Weights of a small GPT-style language model, trained from scratch on English Wikipedia.
Size: 12 layers, width 1024, 12 heads of 64, MLP 6144 tanh GELU, vocabulary 8192, 199M parameters.
Architecture: LayerNorm before each block, tied embeddings.
Training: a variant of SOAP for these matrices, 3203 steps.
Each number is 500 + 50 x the weight over its row's rms, rounded and kept within 0 to 999. Layers, rows and columns count from 0. Numbers have three digits each. The size before them is the row's rms in percent of the matrix's.

# layer 2 MLP up, 6144x1024, rms 0.0594, rows 1326-1380, columns 896-1023
099:462559496516473460490538534550478475488471510501497498513500492480571479514514478439520349509538506485543442469580493441527487530551527533505529449428571477540532518463474595459568450557404598567564513508529483524566492434429617477455524565533424517482359550492553508447515538490435544494527444470514372501583501429575432510490537538452522469508492530502461412478491498526433457539549
090:555526535494541511421451501522462546478534486471469437576561613552434438458487474415427482480430561467467512569580521445476443481510434476543487451428524522522489435424515474533545536518419568480486535542578506478528409576494478539474541485511496593415504549438533416553539589534540532513488516498445524533521409444556486582560573512453455461531536523415494547512570441481538441474516
119:493471460525431321479477474451477553511508522386472453525501492501516520418520394543575426568515485547568570557507471525526419462606454446501468563528451429485476446434567568380436528425474484486554523506491473527440546449511457562468522586591410634516500539413630499540501516565518523503495547489479431460503425502551543429492555513536509543548529474462458547476524472543466520439449
093:563561495445436467518490532460443566492461558451496485471467467469458447523437568529499512562416517493419514520475488550535489517460474473553527536456469444467589482510579471478448491554460488458498405508519571452452464426476638539554524542429486525547487447511509473477538453516558423526605499464485481410505484540485482460418538440464427507498533513482515514656536506519472439487452
104:559583503445548448479488539493638480502461430570517551636450418523608473412481607515585412570466505517477569473481424478492519596494481562526421469490547544463600554445564584423435465486470607564369456542502497501501416545471445461489478435454517436525538500568487519565477537463559534506530429399575511511507496504455461483453500566514487577492459639504467574523513439536472460475483
104:460472485523471491484500438507516464504408506485461521513553472478444400563514503497510466483542478507518563555493478463523427467444454531485461468407484487534514575531566473479577613459528459516451574530493525499449580528590530578418458515462546438450470533469485522474489470521562455480401489541510590492486539404480504486616557462498552514538514543549517454469472551529649516585520
100:466498539447490560496441385508436438468392580540505520549476444600407452519630505460485502502571521599487436604526448415471478460559447514507496552480477571528520550501508440575579452474600422586446483465430515570492458559499558476403486557445530462471467507419539553404449577525426579551522490464517468589555507481479472507524503500589416524438415513479453527433419502617542467451527
112:496514432646436426429519476541473393423502539528472461544551445486480478476473463508509476546526599438457519455440513512458465502478591444479519559569513512573476447454521470482484497529508460487440531478507483453423466471502548507509465583448404516469455474549526573531479500526476458500459513505489435471425463517472531588625522552504519455582501493464406484485510443542495498501463
104:468453567480484545488560514532557501641509443476601564472455514559411559526548508563502479590494484484503533570500532472386445456501490563448527474488524476529486500520464503464458524473473487487453515533595427458512547456421514519526465464465533517570551456484548451493524498565471433534508518508455601540447480455505415453457541547507429522543507456548501487512375433456509483493487
090:461497513455528466495509419559431512511551523490501515515499549489531509512479440461551437582453457406499508562536411476453337602549513525453395500549528420430512488570514509478479465492547490524493599518530508541479371576536521431555510458473501449464449495466549450498479436524510441515445490515468463486515481451490500513459549521491561501433507511533565526539528515442439552514487
082:518544418479611521536572491533494584512571383516514508614568511534479465410459538570470517527460522486490479490458490527535556514494515403440427564572500468537510528635461449498514515447537497515483416498506511476396496502507521484543563468532514515540576522604496584455451464460589487452486494549464528589448438513487507431495550549488429482565451515511564481506529455529468523523562
111:430492427517467596510511465558465506487532446538536407453506473437538431381617523532545398538479518525492518503487520495442583398585608481477447414444465424522443533565545519545498586585476516595539518538501510484549507457451519456487479558511455550551433462390580523515536482529480511495471499481518461423476520476532404549529443456492602468512505596504433470476513418413606533522563
102:550457439460496497478481420462523550497484453571472496570504487515505580565532451504467437459531465543505529481472454491553489506459470427436493469542544633479582476534399430470545504590513461403454505435465531550502526516567481499531519528582464495439503463484576600524476492470507472508526440549525580564479510500527561412502506468439559457536500514473398526511552464512417513467449
106:425464490595512377456502478486486433491580521436464546524558485528564496576594564523494461399542597511417506511515459550440516480486474460468473584444531512570549565437456477432567569511503484457473537470443544469486538565497514541610494566545461517515471532539441445437513591447543492466467516505513476482501542532432455579436571557474504428554474508535486476516454524538453475498538
125:528487520435594402428613596529484480516459484564476533555454510491426545611483468485513477565537488509468508389568441446590494499505498445502466424461466484503508463434497511440546439469419500499455552472491554476451584521601524521400462514542498501480502443488419418493464498512447442475523482493500464583421512529414602566475473482568563504504567574500508589564554432386465505459448
101:540482542495470369390420410487492481549568558558475433512506411496539487522547533430483423473571564499494535520466523551449596487552565470420443546506504589477483431513503551535458500523470613574516496465451426512389561616565518490515489461446453480456528490451516533493527522420554586521512563499507422535473546444513467491548407596498441465448537505484522485529480455475486498512542
089:533469525553487482531548521512471440505472521479472484515490535595339537509533511529438460517504539451562501512495585498561453432469510543533520454499474466525548523544502553472556537419481485468470433426426397430518553494426414527529470592456456499477493477491502565477530444518533478462457487476459556486525507508504490460477523519508432480470438517485544528507558491526548549546432
089:503508457459467608517558426504439535434429569493548391551480562492464467434354527578487396495473428544471360514476508450486529499558471529520501626419526508525445439513580588418453570471519486476433489522457487566495579434507535464479523535377512513628428534477537455530373455482509490518500478423481476462513389509489525552512524403488480504516491508471522592497604585477476566526584
106:629493485483392437435513560433524540435471509340466491510414466539527558557439494467515394515425508503500562472498515582470527555565447575537549490536542421557477503454422427519506508525512568482507495517368433482456549598453546587497545589464553513458471539499531590432508562487507488498454415567395435418417545456583548584528467546476464556451535536557540532541482471494500438421510
082:504574521567519530411508604542508525526571438493548614499423495456499508433489498493526573500515510544495555457573535520509590568564429471513465556527517487500591511486375499565448527439431519430531421446552441452525556517524474505526573414455437513523542571518506484529507449529438517534509425458405548441504604545506429526459459493474520469535516536543386511486645528609418430439558
102:467517552557424588488468526527593562498632445532549513544401549471552446561451464496511544477489496532505540481449566557519486557572472592525504537473535478393585436558449485524494500574438578459561535559467589561502544471456508497517445446471558570604451491450495578433553418442538468407542487427528502517463522498515525568428457597429508467567441474493526455456561523448460467471510
100:546521481463505496542558464513484486495422477609444490427526505542492457492527461517540430431498494595490493502442439520479476505518485409473437509442515508489511439556556448472548505525615534534467589518589492454468558416601523536573471487550538493555556353432619504426476504488575521563441485557572493549470555527526506536437569370523473547539530567474523544473460548551478537440533
092:478480528525497511484524516455506535482492482536513494499445546487550353534465482487504456575495462510532558510493570533510438474463472503483541560564396562571501441525614456461583472546491524502576469518408471459389522507491553516473476568420544618375470491456488483583561532509554517553638408539511532459550488535482349511462521496584512465497469474508584496447574497506505511505546
107:441497546528514457435493623482409567559425514525410626546625509557493520565507494433497519476412579486600479471515482541461543484470483441431530448518536568427480543521464574458440519412509534470434503503427499548524488487483498525439453594489507472519382492557492472473532486514534475661575476450592520524530417551457513582514449518452512519494521504549520505589535513504501523481538
099:399488529496458479531454452527489498521471507526564443403514512467471452449487413470446488377512519459515512489526553502420480437481498553496411512498465525442527475515561490467434546554444566451496550498460443480526490539523457564465626580603507525482576469461530505566574572534447523527532469402530488460483512501581574540483590542523445511512535497506501546432598508406563519484437
113:589481479656444466511525584540536483546460463480492507425581504339604487449512500399468419497412528488470633529509423505491463535561451503524519533507518403453518583518517451571504494497537524536419488537518580545542518586463494550455487484551479496575536444527491467540489531422464495483478432415558531575498539498547505563633507535410482563489484387511556505447549522572503550575539
090:469374535482378511455487376473478401459458477531497429500496448540467602490516531446540528527446597437505483536505476478533550462509495488427487493496480484468508558447585478425480476555441540556412520488417597509530536470477494535525470507601473496526498495394513409541435498466527518446605490587441563578549562549588551480486509585478456512453481432408502487475485506475603551483545
101:465498484409549516465509470463435492455515491379493498462550483465526469465510448553460448412425494537499448457603466440446472453484448493549436509478529514534486491462431470448517475517464504548492502561487519556521541481494617442526551561483444529543372491499382556394429506529423483471465430538451416508454596424464559616592441581475521491495505547403535593443516476552532524398496
104:627432522504516426391523460506663467575622530576501489481461534544521434455464515511420488447476474488512500477443497424506551519540443534440500501595535519585508513554544448492537526528417548672489414568458508499470548474501610456514493463474488544500536515475521464495553529563450552491495536526586598514525546620494482497452508559527456495494514533512547457462443448520454510480555
094:436556482490483402486450556521455491465512525523479492434491553415510511505507457506446553554510478504518545557514597569510469398544516503440465494503474435406563541570470434419457494438387537516524518531498546438579528569491533492472507537537555482453557471530604615510461400549491478577492536477526468561438595467483595519407545535483539551450472454489464423470501497481526414472619
106:473486524542524593482514464465557464545553463492525607459434585542487507479428523458501484472502472487505450524534558511485501594491531536474468442419550525558490417504454621506463434428466492493582541422472506542585512505484419464472457461497561517526591433509466487391465490456528505403519443386517523552466503466487537475549510600535503533569540466586460422514501576536471534444480
096:512547485634436485485410562479534497488471442467452520485479446469568542540445459573410442460467520505506512444442488366453471508488490402431492445526560394536514511520506463550556518482395515450518475573489498581550462478514549506515451548531513669378472467474531548506520431540537516546470530606490441448507527465483529515502502531445489523456433477502510493458597531431458584521565
103:541481505397496460541579409529479532482512575445601600502469520490465531497369583543531514499427478493390450560530504468479441473557484504515521461435499529556460508536505521500504473526404511485467427482492542591480372474551545450519498481486567530483450528544491525430530449564513457422453578357497512476523445451416462534538566486580524528534509439477513434467515537515584448479513
107:509430598547535544545506488590458431480531535525530511471367414418460469489606615481535534539495478426584504543472514505504470490538408490519475483458476528548543519575452557488508528518459486492529498458532568483459490488450578494616526520511465527465494503469518530452532534491493501510605471568481549357405507583466584518496445533511518502498524580478522538541533482576571446514448
098:417504603484551577552485448497502497483584487486491462489552532591421572530538526449511359446407510433458514470441450519492508402537554508539423521599562558541514491491516392513477531378583507490491502539451531521513446517471549458426479471483462427500483429467472406618494552386526480414502536545442498438556490424503491522604464475500551493389488565579554467452535541467464552506600
084:457471491560469503617509494586509501429632507475525394457426551508514516426543482550464483404533560541548508540500559558510473471477504499486528497451534543609502526536401644475539507559511501441442552458521507515468434467509550464487497531484439527440488495431439498439519512491486524612453365488522566520521498436591428491536470552456504580496545519458396514509526503509525476519558
082:461560495467478461457543475542444533535473496444550465517482529483466491473451469498410423483546547404463400437540586436537478494555514533490452495524486521506414495544566463488450548545489474406531519484578522494525544473522533515398568370518473468348477348524557540492541475512576583467493556535487483480564518506497420448514515477574487496526544516658500501455487572465560581495448
100:458544467559474458505480557496549545453614521471492532492476494520502572484458513552573482590505490421594539492443480417560520479488490482522510487515496395438521430462447519585487476503459494613517580528500570504593501529469468645427496455519450478504527560505543487585460609529520468467468579475526418585524577496540492495434520478410585491497462510412529519458494625468466476418491
107:609482505492479400472503482492444507494526522600645507500475466487455529571452469377483551495495530472519470551503493636446521477548464482493545469506442656481494492441516511491472495533443403519549536529603443517427513493523472389593548438492493466526441544475558547411501424509481450492479438467480512464496499497418538452467451562525463472523500463509551448469532504508487494533430
082:565449411511502542455560523506548494528489456449471521525467493432528488507443557486562431523438499420444558454434511446580495442535451521396543475448509468534516468493525603514420504485556455527483513553559484576537457516535475496418464414530564497514514480522503463569608512507523519491483379554499468455474436463549427531545553517558588407555493558612423459458528558555597527548519
098:549530547433573468427530524461499411556503445567488514507409552553517436498413552412497454427553537520371477481483531526553543481466477562391534670408577569518490493499602467549577551548456484521534521422436485558440434491514498445470519506498481495512566491478526486474433492495416527551520504476405515564472531482531417412423625522621503473550407545589492533485563520523469466488555
107:465550505441510524442439525520533536546464466545595531485433588565486491504501506542510475573555553421468527510510446568470501551480512516574444458485550521608467525553598600518446444440435528480546473608493505458436492568545472540428490450522533551444474479483579616460428525537460565487490422481415544481453552598444452438430472580536615495546427532564571520573535413429542505517515
103:478461567565510447473444550464393517601514444504426551551513441526460579533495457501471445550501527506479591521467475433421444498551456468489497508479436500504472487498580489523532439510447439447617560562452588459503497478558378420452548508493500471590548519540532490621548438490469399617536543482615492448471449552456478640569514414554477501483417446494446568510491526540414563508440
102:486524503447473509516494458526499532556543469505571509529454440472447542583481409621521473494478586559557482473542474390511564525383494551530463519435478518443452566433494369459544466501506540480557524492492479425531491580470584550525439495488502573447475490420426487583482483495532501500460410503516522483513522461613530477459453546474454548487373518496492554508557530477522442487515
093:522452450550452509511575418425482464554451490533447582489462546566483412553527433489521580556562516526613534512566491445644399489451515488442536507584475473413515448521466450455485500476475471509497542470445479489437557549554497435600473357524495500467456464522576457576467403559517514455515494503469495462477553515518482537520468504490539508496417436534526439495526533523488525510544
078:548503538425348459541523555539513476530455562601419518509576443491471486560540545441430473512507405471560518617480538540494439496455472639529459563565495481533439542518498494521509537503509544485510503477430502513532514509539504421530537486541531496505506504564614523434573464509527509453446499545449502532496458488509572426511617526609534500499521517437545500491560522552545456436344
094:511575501484558515558485505551499428535461525458556473455459412535516534508482438598462535599427414505538488556543534483469439425506512516465584552489625455636533606531525486604463547496566555572498531488489542470556463451540615540466533503562489468411449537475540432425516599503436532432498452500406528397468520465489446516532518502498497499527505474492472535504492528544475446429453
086:503515520442429546483508472493382498512465490556462493503455452454516538459511523422483572443454556466431545564495564425439424366488514458507455470352476446515605477484517462516404571476519518508423496457464496427497500583427504550489467496524460512518490617374548467434546459587482584492482495436525536593462590479586445425455658514554567462499481466631488508492472518562550513543531
093:503439532485518543476491513485381583532555430450565453561462415374522442484474410496553511507516581430493403539464471502597497485443538471558416513432466509522478474491559449546522592452525501485483432540552552485531529423542427539558529531580514526499553524484531578414496577575466466560476487516543497438523529541595601575492517517428469470499552462579583540478541553469404458499478
107:400431469461464431465433371507456471514474435508448520507505553601473431465309546437544506477478566642494521491499534507512504468537468494579437486497484488440446465412623499383496468560452438447499557505352557446491488362523584519505463452633575440447542435612506488443507515430426423550480540526490534492526564398440430529548501525405491573542504520523498583609456478470551471473515
094:522385479506565548477557540529461436492515466416423568514527498565482516464453503559527481506451434518593501440486519517450498507504562445600525586594565539482565425485573514428463503468499502538636467502408543442452407505513366493447596494477455513553464526467553482480435505496441560499480505431441520589515447383485466526522524464554509406603502512532493493593574484488497473495488
092:517580522493516493429410432491460602496587478546451442490420431563496485562420561612514482440491582468560547495511630548498464461492485556541408467612449646549536539486503475422526495499599529458513563484481579489499430458531494449516495479451478504410518545502544460540460498560511443511546527470493498491426541590568516466449537544490481481481501585531553503460575484535578563570475
098:578527549463498545475526438501527494480458483459462491432494555458506524497526427496490465476431468516452491467525421500459476473465457389575590545506446425475443579500532530442577398530548483482486428500464515559472444521507473470517494377546507426506526524439522535490544480517477492494502526541492547487550462463501521569525479446464465577466478555501544633549562464479579550400499
105:476519513441490483454605450446467532487490555564407420496441525502456536557504406458563513550458615403574448473471484498458447522510438549423537536456508588529489486534466546454503439539501488557476482545416507444480464464572440545517513456501494508461512489513518519522478443513450511510400600515521513452536427433510504527470513582581446460505528522463485510567485465411514511491513
100:460465539510495552465558429473481511493552453486417410480416501519458447485336513565591515539597476586455514514459562517376409492480472467446550495411457577455405534577544562480395486518477407539504498521589437556471454493533504482486484535492630502469460467544530432612517507499588434418513518490484479505452461496501485547464544479492540605565372470522487534505494509551583483468539
# layer 2 MLP down (transposed), 6144x1024, rms 0.0543, rows 1326-1379, columns 896-1023
099:440494508493563570415479412529503541436476508556494443528516452415489412492481413357402448504523475505477475608535403517487515483454560444538460545431564509653537474543555419499542648541465508470634504564434525568547626465420472594534586465481462530442468472510538432573542505430517533465491508459502550529402618482537465506482408465526441450487544476500446501409458460393548514409491
096:433530452529554478406512475503477518546538539469457452509471470567521523414500499421469607565468423490459563422621431499468541561528390470530530551457591412556511481506586538426445503425485494467554449435560465525560465475509440470511523601587487481541484419393483537549529410502500442445496549483485600429455530496501515559551518427517521478508441497514532600452588533439471537543510
107:613440472470490537404472480536476606527534481387402556606402478460392572498507540367501400504466611548429463536499462371492450410449514546446510413433499524524407480566402526522393436528517440518489537521529448469501471524516524590517477464433495558576554471597541446498504406481454522500533579551521499530479520510450493498495404488514528468491462424416534504484422533491488538470464
099:457478548411472533538490477445459514369453494504450568581505475486442488419556475407404462476511429591544518443388598534442528499603453463520574567465555532495605498591499511470560468416591498468527435505556486443468581539363524458521452476486480555444494529419519545498503483511533514551482526405588459496452545588478430614584512457474465507597605556491520398501498477481472453452433
101:487502489411433495435512512506488562466408493553463529523518509430442478586473504512518476497496511387521448655506501441454498536521456535548442488519554451513516469625549504499433401454594510532647492409479450448538490533461464549585471549535450549563497447640471464560475546598478436474437557583437540510452473436426548475517480507467529510577571490487565460507488549562486468543518
105:547489491462558519450586562458449485508538454479610603506528559454527475513522485529481517505455535518477539551537442581489466465548557510493455603469519533481523549486430466530526473419442477380431571642506560511565457498525502469457553518531426548516403492462520536486545569543450540443439505491507480512437476412509407512486474438473418492498496462551564430591461577512522416517495
097:485479501621466501543480483472449652466428525454453550598519509509514424514457454460517496532576533532556442544524507467540538482415565477551400465574442525469571490423541600451554524540506472470456537524488450511638472482495448442487423603507475470462435444453493434549405501491536558439395593581432571468563522518455502494572458498498491475547516464512385464516542438534512449369458
106:318383467455453498518445450435526460436478538518465411504541524423526437543515416558424514466511503463492558385520502483495406467382504426505526494504453526494538433507524573528547526466495538423535545496466462519460584457452526545580536499391484528475538528460433453534479528468457471507487531506428489511463550449568519420462489533482501414411549536498631543456419562537388608539498
102:500497478533527537508568548553525448452464588527478444450588501512494561513531486504470530566478552474561397502477455517521517453414592592533510422455459500579480445373508493484483505526514576499503458398547510547519565474398450522411488439514435541470515603461462531576495443572449547491526498520450493489523460478624484458538446530533430535544517601528529557476472416538547479555516
100:434526573463566413411497457444506468507545520460442507470452499408522403478415460600533577464553501465501551406547530552471561455478492514511460546545427480491504453483455494439445472452404497371450505509466561446472556533536496494580463466424549527594430475506421421484502493502582562551463575450495393463448540534521442504440536563381499414539420523597510592468544516461549485451517
095:401536530442549492577546567386555471533554493453454391534548546479593483604475464479469479479494488560569479535565563526433499591483508502619441573475586494542488405482544462430495463550584460431472568578529464516537544476501547505420493507516522631578517491499375509510412504549451489553531436533458542477602419487500480566512559564485502510485484466473491459511488519450495497387397
106:499555502414523417466501482510540509433445673527452495477555554487536558552543508506473512552477402457532629452542496447521483411614563523475503562519520427479517453546562471509523544503491510393470433516568460437510509541590441455533442518472657540483491464551482514428431505522419443493551530473530561591503591504597479528440539564557497470507513519440554424550472468464536506519426
106:531575515466538439433464484538545465574514512548525489517561542511477497527548511509536447429499595522524524574518565481509560456433535481530567575508540524483475453529403509491468436540496519590432466489565428588465493492445453422513333445454505525536503548511442495523505553532490516543452522568527503416504551543496472551546497541374527561550491544463508627537526513527443533483518
105:515495547484611494495474505478403436473445559524518471410434437384437439469582473484450414429488478562543510540386491457506556570473486437611516511477474539546435481503574567453503512546498561521389542552452429404458438422418545545523461456513501558431606546487523454467546526435434548525423455490524524545512531415521476506568426479522452484385487511595472599556581516476449446460404
115:528508527538613417460499525448485554563446553567553497421466536480565471591524523523464434468676399512396607458506425438490540566505419422515518480543543452429430487530507495494525399467526563575466550469548423566566573464480437461436467572603436540413495361526509486506389501494502490477558505482462477502416505486465531511515484461501478534618484512570482568508413496529623559546485
102:420499464482539500612503471506551508472526470542588476510492534495429431498592542463502558545485506448475509475612503569477592501501531518522456477548480528516466493481502463418522459569516610578558433557580534512522405515473473540500546386504545569527619503484541544595479516462507473534562494533477475507512514414525559478521554507466444534507442505486437445449517437569553506508519
097:426498537501486424536447622454440479523488442471558517551610468498484469489464460431432486428531462558565608535511528589505458502494469532512482441520411525491536521582549482547492466455596469445494563472470441425499416465513535486624461524485470446520444508593549468530555520515472511520448547484479573468423493376520478543548418446482483470519472473512458398486534496434511588494560
098:479525462494609486516480544477459551526443479439525514493526481455407602578477369470370534545485420432482475439468517444412537551511427438425458554554446548492460456445459573447434465482507572464471464492498509595409480483494573400580519483502516428514490467467541501509386563537350462546466414432437491502496487539517393530451505548551502525499547447546474539472517491551496499453566
106:490536410548451477541474432553574473421514573533547478453490506652535492514560578407471452466416551385462454408515411509519453462481541554491526561581529501443435449522505520533570531447382487524523483566499484471484461561543482616520542517571486484581499458503370463463480548435487473488438498406452517553518569445569480523455425517561531467548510564404491564485471462481615413466501
092:359564539455552503477496524595434476505567489461540434544487555503466512458437475467605548475458512549513518563580533538502545532499396532500523588467443527542503489466559485513466564510514468564488408536462486421594416468491430615505495500531498532565516538520493440396426480471497633482574453458541506450564474506580478467478577451476567506436479507469538512556568496507432529512493
096:487495514520486549468486513412454631459526441472510539446535496485467516501571534527535466579671532566515451516520505538512506521552427484530420509535452443441522468541539550608424382539450528438512439581495535447494410552574428447547501509472512484629461511447399543565500484567474539457482504470519526469560466582356517391459471532532487520476532508494495501484506545480573456478423
100:510531510498432485497451457539420465613470516481513457447583500456520484530527532500447448535463524436496523479504519481511488521513446435491541483564397439532534410442455550556432521499447508606408569535489417460488547521480448556475550506571472494617391573504555535572570506524571522550488425454464492439415482538480437542535477494551434490516488490486549525464538409559565481557540
102:480509454612443534488499543408466409484494475437431456499448555534569525449447439450529500546475546385491476440506491476570462467542495593460512434448465445468588462574538556513445442489431459507439499569428574465514474533528455471428424568601549541540480467498568477565563380534453494539497496536453493496490496531515467503492571427563492541536490540455500455561533450535596512510496
104:486478478501473353557486517430485466623438469476511459462408463500447502463406476468477571464439486514566482495522476438548344502531469505470479538448570528556469447542400533529512561447507540411530401475524485566573448429535507458525471529567491511464460580590544406502553573519447503395550474450515526576546499504477478592420499552546546429535536459500561483500553468571575542486441
099:448402441491498498492547480473499461433499589457561493466454522507454491448522467474480502492505540470426569444515536543461435391514488462477503504491539364493526565517523394530530414544536492621446525454424438417454487458516562520500514534493542452483555528537524519505580423483476502472459455490512447521534494475539488524515567432457551512512519500561463556506576569565493444467438
109:479601574519454472406506516440464436451525517443497431513473532507484599430575483515478530483523551532468480459407440522479492546463543379628568446502458482528508522478460507478479429547381478442478519416500356501510450407479457513542513529469518391465523486565465408582452510419480491426521451534510448427461484504412406502536539575463418487538491540503439471431440502405509546490429
096:495452511436493588505446453468483529467469499529498470396545545492560525529548571526394587499513505552449552486375572515430499477493455464450468552414473490444497542497474483444558474498477494550506480614500539489507534513484464491561492509576572547449498391491442426560526575436521339537542561466521475557521456505530449436499478471501415439379453529486570537564499483467420556564469
101:487480448484470498445584500511520544437560465515562567468538599495555471568532541558556411488448487538535381379547491487415505562543498357442552461487480488468420437449473562535590523486472507477556445487476505593583577464595532482465479557552503523504467489399514564602486406472515532407491508553467477634455553519474519409556492491534458484469447530454619487486501530502582557476507
100:483483453458555527462462539429474474429585564557623531411475485490511460446521407503468523570496577507461476499384397496531444439605515500492557532579492506472483603545448425438529574466566521512515444628457451398441463434461476509424562372506539498463453509520464508498482546469462522531517452469490534533476522469529421516496494559589444497520522486610519403496504519556498508444394
102:475472580592557547477573558513497449489534512506528509464386597505563579553506533484487467453445411467442511576507456408457548452466476444529461441511514507526502498446520486498425504498551537566534478549539566468409527510512451509516427549446490537508539491436497563440511428571530449451496522488520444547507411421483496478531542442501520430432478549405477436485475502429557489502523
105:522515481446476458432402508531522526555538479373513623578529521391552525536405521556510469517519413466478457494488554465428464534435506447493493468544514563548489400440525575554516378423487611499561531447519450453554545484531475484491503532554479496550597537423527478439442563413529451453445586413547497620464466469449562475564504582527491553594467551522481558493437489377453524507452
097:503522536438560530566493588492549462396526538393504434513544525445559366478514505488498540609542559505506461501488499547559428525551513554491455543546552556467551574478501574440448464465521503469489496510439482483543581444550482469481455480445388512615574549442492462427414412485498509532505547585448528494488458468488476483512449463505515577451619516480540486486599537435550479538506
097:460450562513491579400502399524489564438478432547442546493497471603478570556460419515547525471489515497603450475538501487576443550480510552533531530358421486460534487567469518498577444510449527489534475500452485527453532507493432406481477525524528500613487500512537446522482484460479506479482428536580502502426592541458570525537459465553528414526577478382488433507465423578471508449514
107:535439515470584552549460574533405534455471532557443483510528538553461547493469506481484522522419514514485526576487519580582538553579438635516474512497533518573507472429571404556468507494447554525635491530580547512450481444449462394520514531496412502544464482500578505517529520587510518504444494416416419566534450584460484493496477411504508578566559573385473484508561584457462449501547
098:566475489505550555461448470492489468468578499451475472483450424479412488505444502470459456505544490623650439579410520460598448459448440550438532489466449557486453560595440490474510515578505598471516651558475511436376497504522466517534494484511550422515527535521424468566486457503496525518587556563477466550534518598479516396446523550521598480529450530544542427482494611461444547555555
097:468480545427497480480544574485472480408615501550476513512467599474437499444549434521525448482522482491535537497482486488566440531425504470440469540482522497497489538463465470374447543529539468502466510498522526519496400554563448462562505493543455498480494518503512431509524557489432466590512494520534527453528501511336495571594469558389520524473504479537550481517432418545411511485505
093:470594557470477517443538485537443581512445483495388475453468485496536433459344620502458422425562540463502530461425551487487540452496536532521489519351512579491438536494480473593522492553480482481459486513521498472532509466511503450523579451508566529434514519491538449461620401514460526549474393490524513447478415427609498554503510473447474506418525441558549462538441527482507442530446
100:556450484529489517436547617522560439583416503520556503338485504506548541524437413550473469512461418494558439513553474506523525595428565566505477533536468509465495558488500506555522532546562472524498404447426508529469477427490483484575512507559424557528507508481555476495538506515521445422580563575532521477611423473516517464519486570491629482484519607494511493507513497399512564538440
098:512568508473533394628478458486555526538417546468416526502483470428483515431467585393483448486542437477539442523501428387552548509568512481477489478465458536523415490490516461367484506537476473505464435570435517527522520449570487470598503531516466458533438373466502589531485465490555512567495458506462592490460469544424532424433486478540544511480525511500485463477459566488405542534497
092:589548485416605486517546549490380447497560421562471435441510482487503500468508537536515592447463536530480511509488521519554539553569465516654542585475430370471484498452518600461461489388460527529517434475519489539527444478503451402483496561544510509479542443488549544473477441383472495479503483536533524393509428385605555692447487557470531504478505512490497512544486434449540540520564
096:580514539510483498523576607527549451572458543461452501511464503460488473545498520491539508547470425466468521530505517528466474518498511403452523482559403380495536546533522511460440398605529481497498472579469473488625377410480530469606426546390553571527547484585456576500474465524513464512483457506518522453502556505491503483524550519589530528468476528466568487549491497438596626406502
103:486517492476507498421409562452480542456483463455514472406557461527496498494523444603568435519570499543542490545458447473416484554407557509455451399546515603540499428545538467494513546529563494518599517561456477519484467509493445542475527445446420459520471538504515440522484627512511472548441538542527458449399408517500421593494498474539525490548566522525500470423532483445577529493467
108:513512372505557476419557481425500498409555487504532463460540474558370634440511512431490508476488568535526463521435549392449512503508608514429504564466521545462449589633584554402427533499486570476492461460519430581473493518512471490487515498521501480511475451473478520444469465481452571461557493491500502596485482516586541410518475525561580564554457473501540479510421595548463515389482
100:501472439510488524491459469467545482489504588538400601412551551562519586463388561547502475450436431546598514493458532484557495438492463578507525519469526609482551474442483492481502468512532476454559471499484494479456436482649525523499521510447443443467449479603475571526495460493623565524533485557530467394507502571511505447486484519487509532563490481443471464471465515568499455544477
096:450559432465509458424474349447475476514405484478471559432495485452493446550523559525358452519496469484456438546537626577502539437502548502485536434497579440430606410474436428503546587463582404540509497492538542548478482590589517508485564478584579421415487428543503437623543449439505567506576518528541533439429454510459480490511510602499581446500425518541522463476468524452579636523505
093:586476476418555540461518489501451457497535552543582562458514428528439428531529536477560403530486577530546484522459552509589508545580556546547473509448498572436464555428445514625538527442498489515554657549463563519505437505409479508495517541417563489449555568508502466535492452404442495483439561541416453537578482401451476528554504524463632450435467404414530569476550503574483587406505
099:471423451512554530452439537560504474553515486562594575459493487589535499465515484451441537496545527500505487528487493432575446563474539548503554457449504516546571611536525512558516486504469508519571498473543484540502509392470474580455554470503536544446478567450490430542471564484509447517479427452488489572489483477462475498478565400559565410495418471523545429555478536510539495497592
093:519562505555506515492513480545559476454538449571467531534497491459466542514391488481516482448492497565439455460572522540453505479508411400587481599430518519432442514522464525569403482399581472473433430376511445459457496572531470458502590604589489470543568541548436487557459566413500459447466464575449561568486555524587497427597543466519553483504484583527561519467560469532558452523431
096:444464476402477480503526480422484488386541497528518468502473430422583461398468537538508616487515570462401543483558529446566536495512514492511483567503544472525540432549526448604483538477536498530475505504544562453487493512612490487454550492524521578413559532397487495412556456561572526445547478474542482588532548494541445481480481552492504458461461487502617483483501492484528398498568
101:515539555496476466500445500548489510466509550555433546425552526419403456550544516548513510469549571456451448480541517494464413497462493404493538494488498456533549557454495483428481513467410537530421569629549538517474528537476568525486530502364450479497487551494504503479564479525608468539462558542523469480505456552496590471497353443526535594550534463586545568556409494572513544438452
095:477491508566518496536560543478507487510554533457504576434434473529424534499541405478515422461443526549440504428527501544542462491479513465516546490560516464404496439567534525467452635465518470400438413488466541479574540572467500593535538397550474496446517544569521471527467494525575566540430513499490482513596490378460542500446560433462544610580448535568521548467402337479428576613557
095:532547573482493450520527455472565577467562542488507470427561510512549490497473479420481572500406475495559488544516478443508541500463510467469466485561483473486546490468461544485493529487500473437484497568483540502567473529507539484539412488412514558530516532531524470447424466485498571534479511503567506316531481526360522530533537584443489446398503516488530528614504498495519572440419
102:602395481487500522606459499520545536541464422544531545498495478517516475483533507506545511515490515396487479501519576554463494571422508376418487600488480524422458442448433574481519518515492516537392522540465343518439470506490495558469437524525522545490437358484471500555568489395565485442466503479489566469506597454574496513456404438543429497515548466431394543473428525570566411598459
107:469499446465567455491481439432497523435515454488481419496469551502520417516479495498454518512527504563532546485501502521437484561453537475552466472409544573441433519500538560531478491478507477470493490450496502450389564515546586459523450515535530464402562459430550497482614535472521511395544486413568560543518582528544565568507446445452579469521494534466533542497536441584513473466478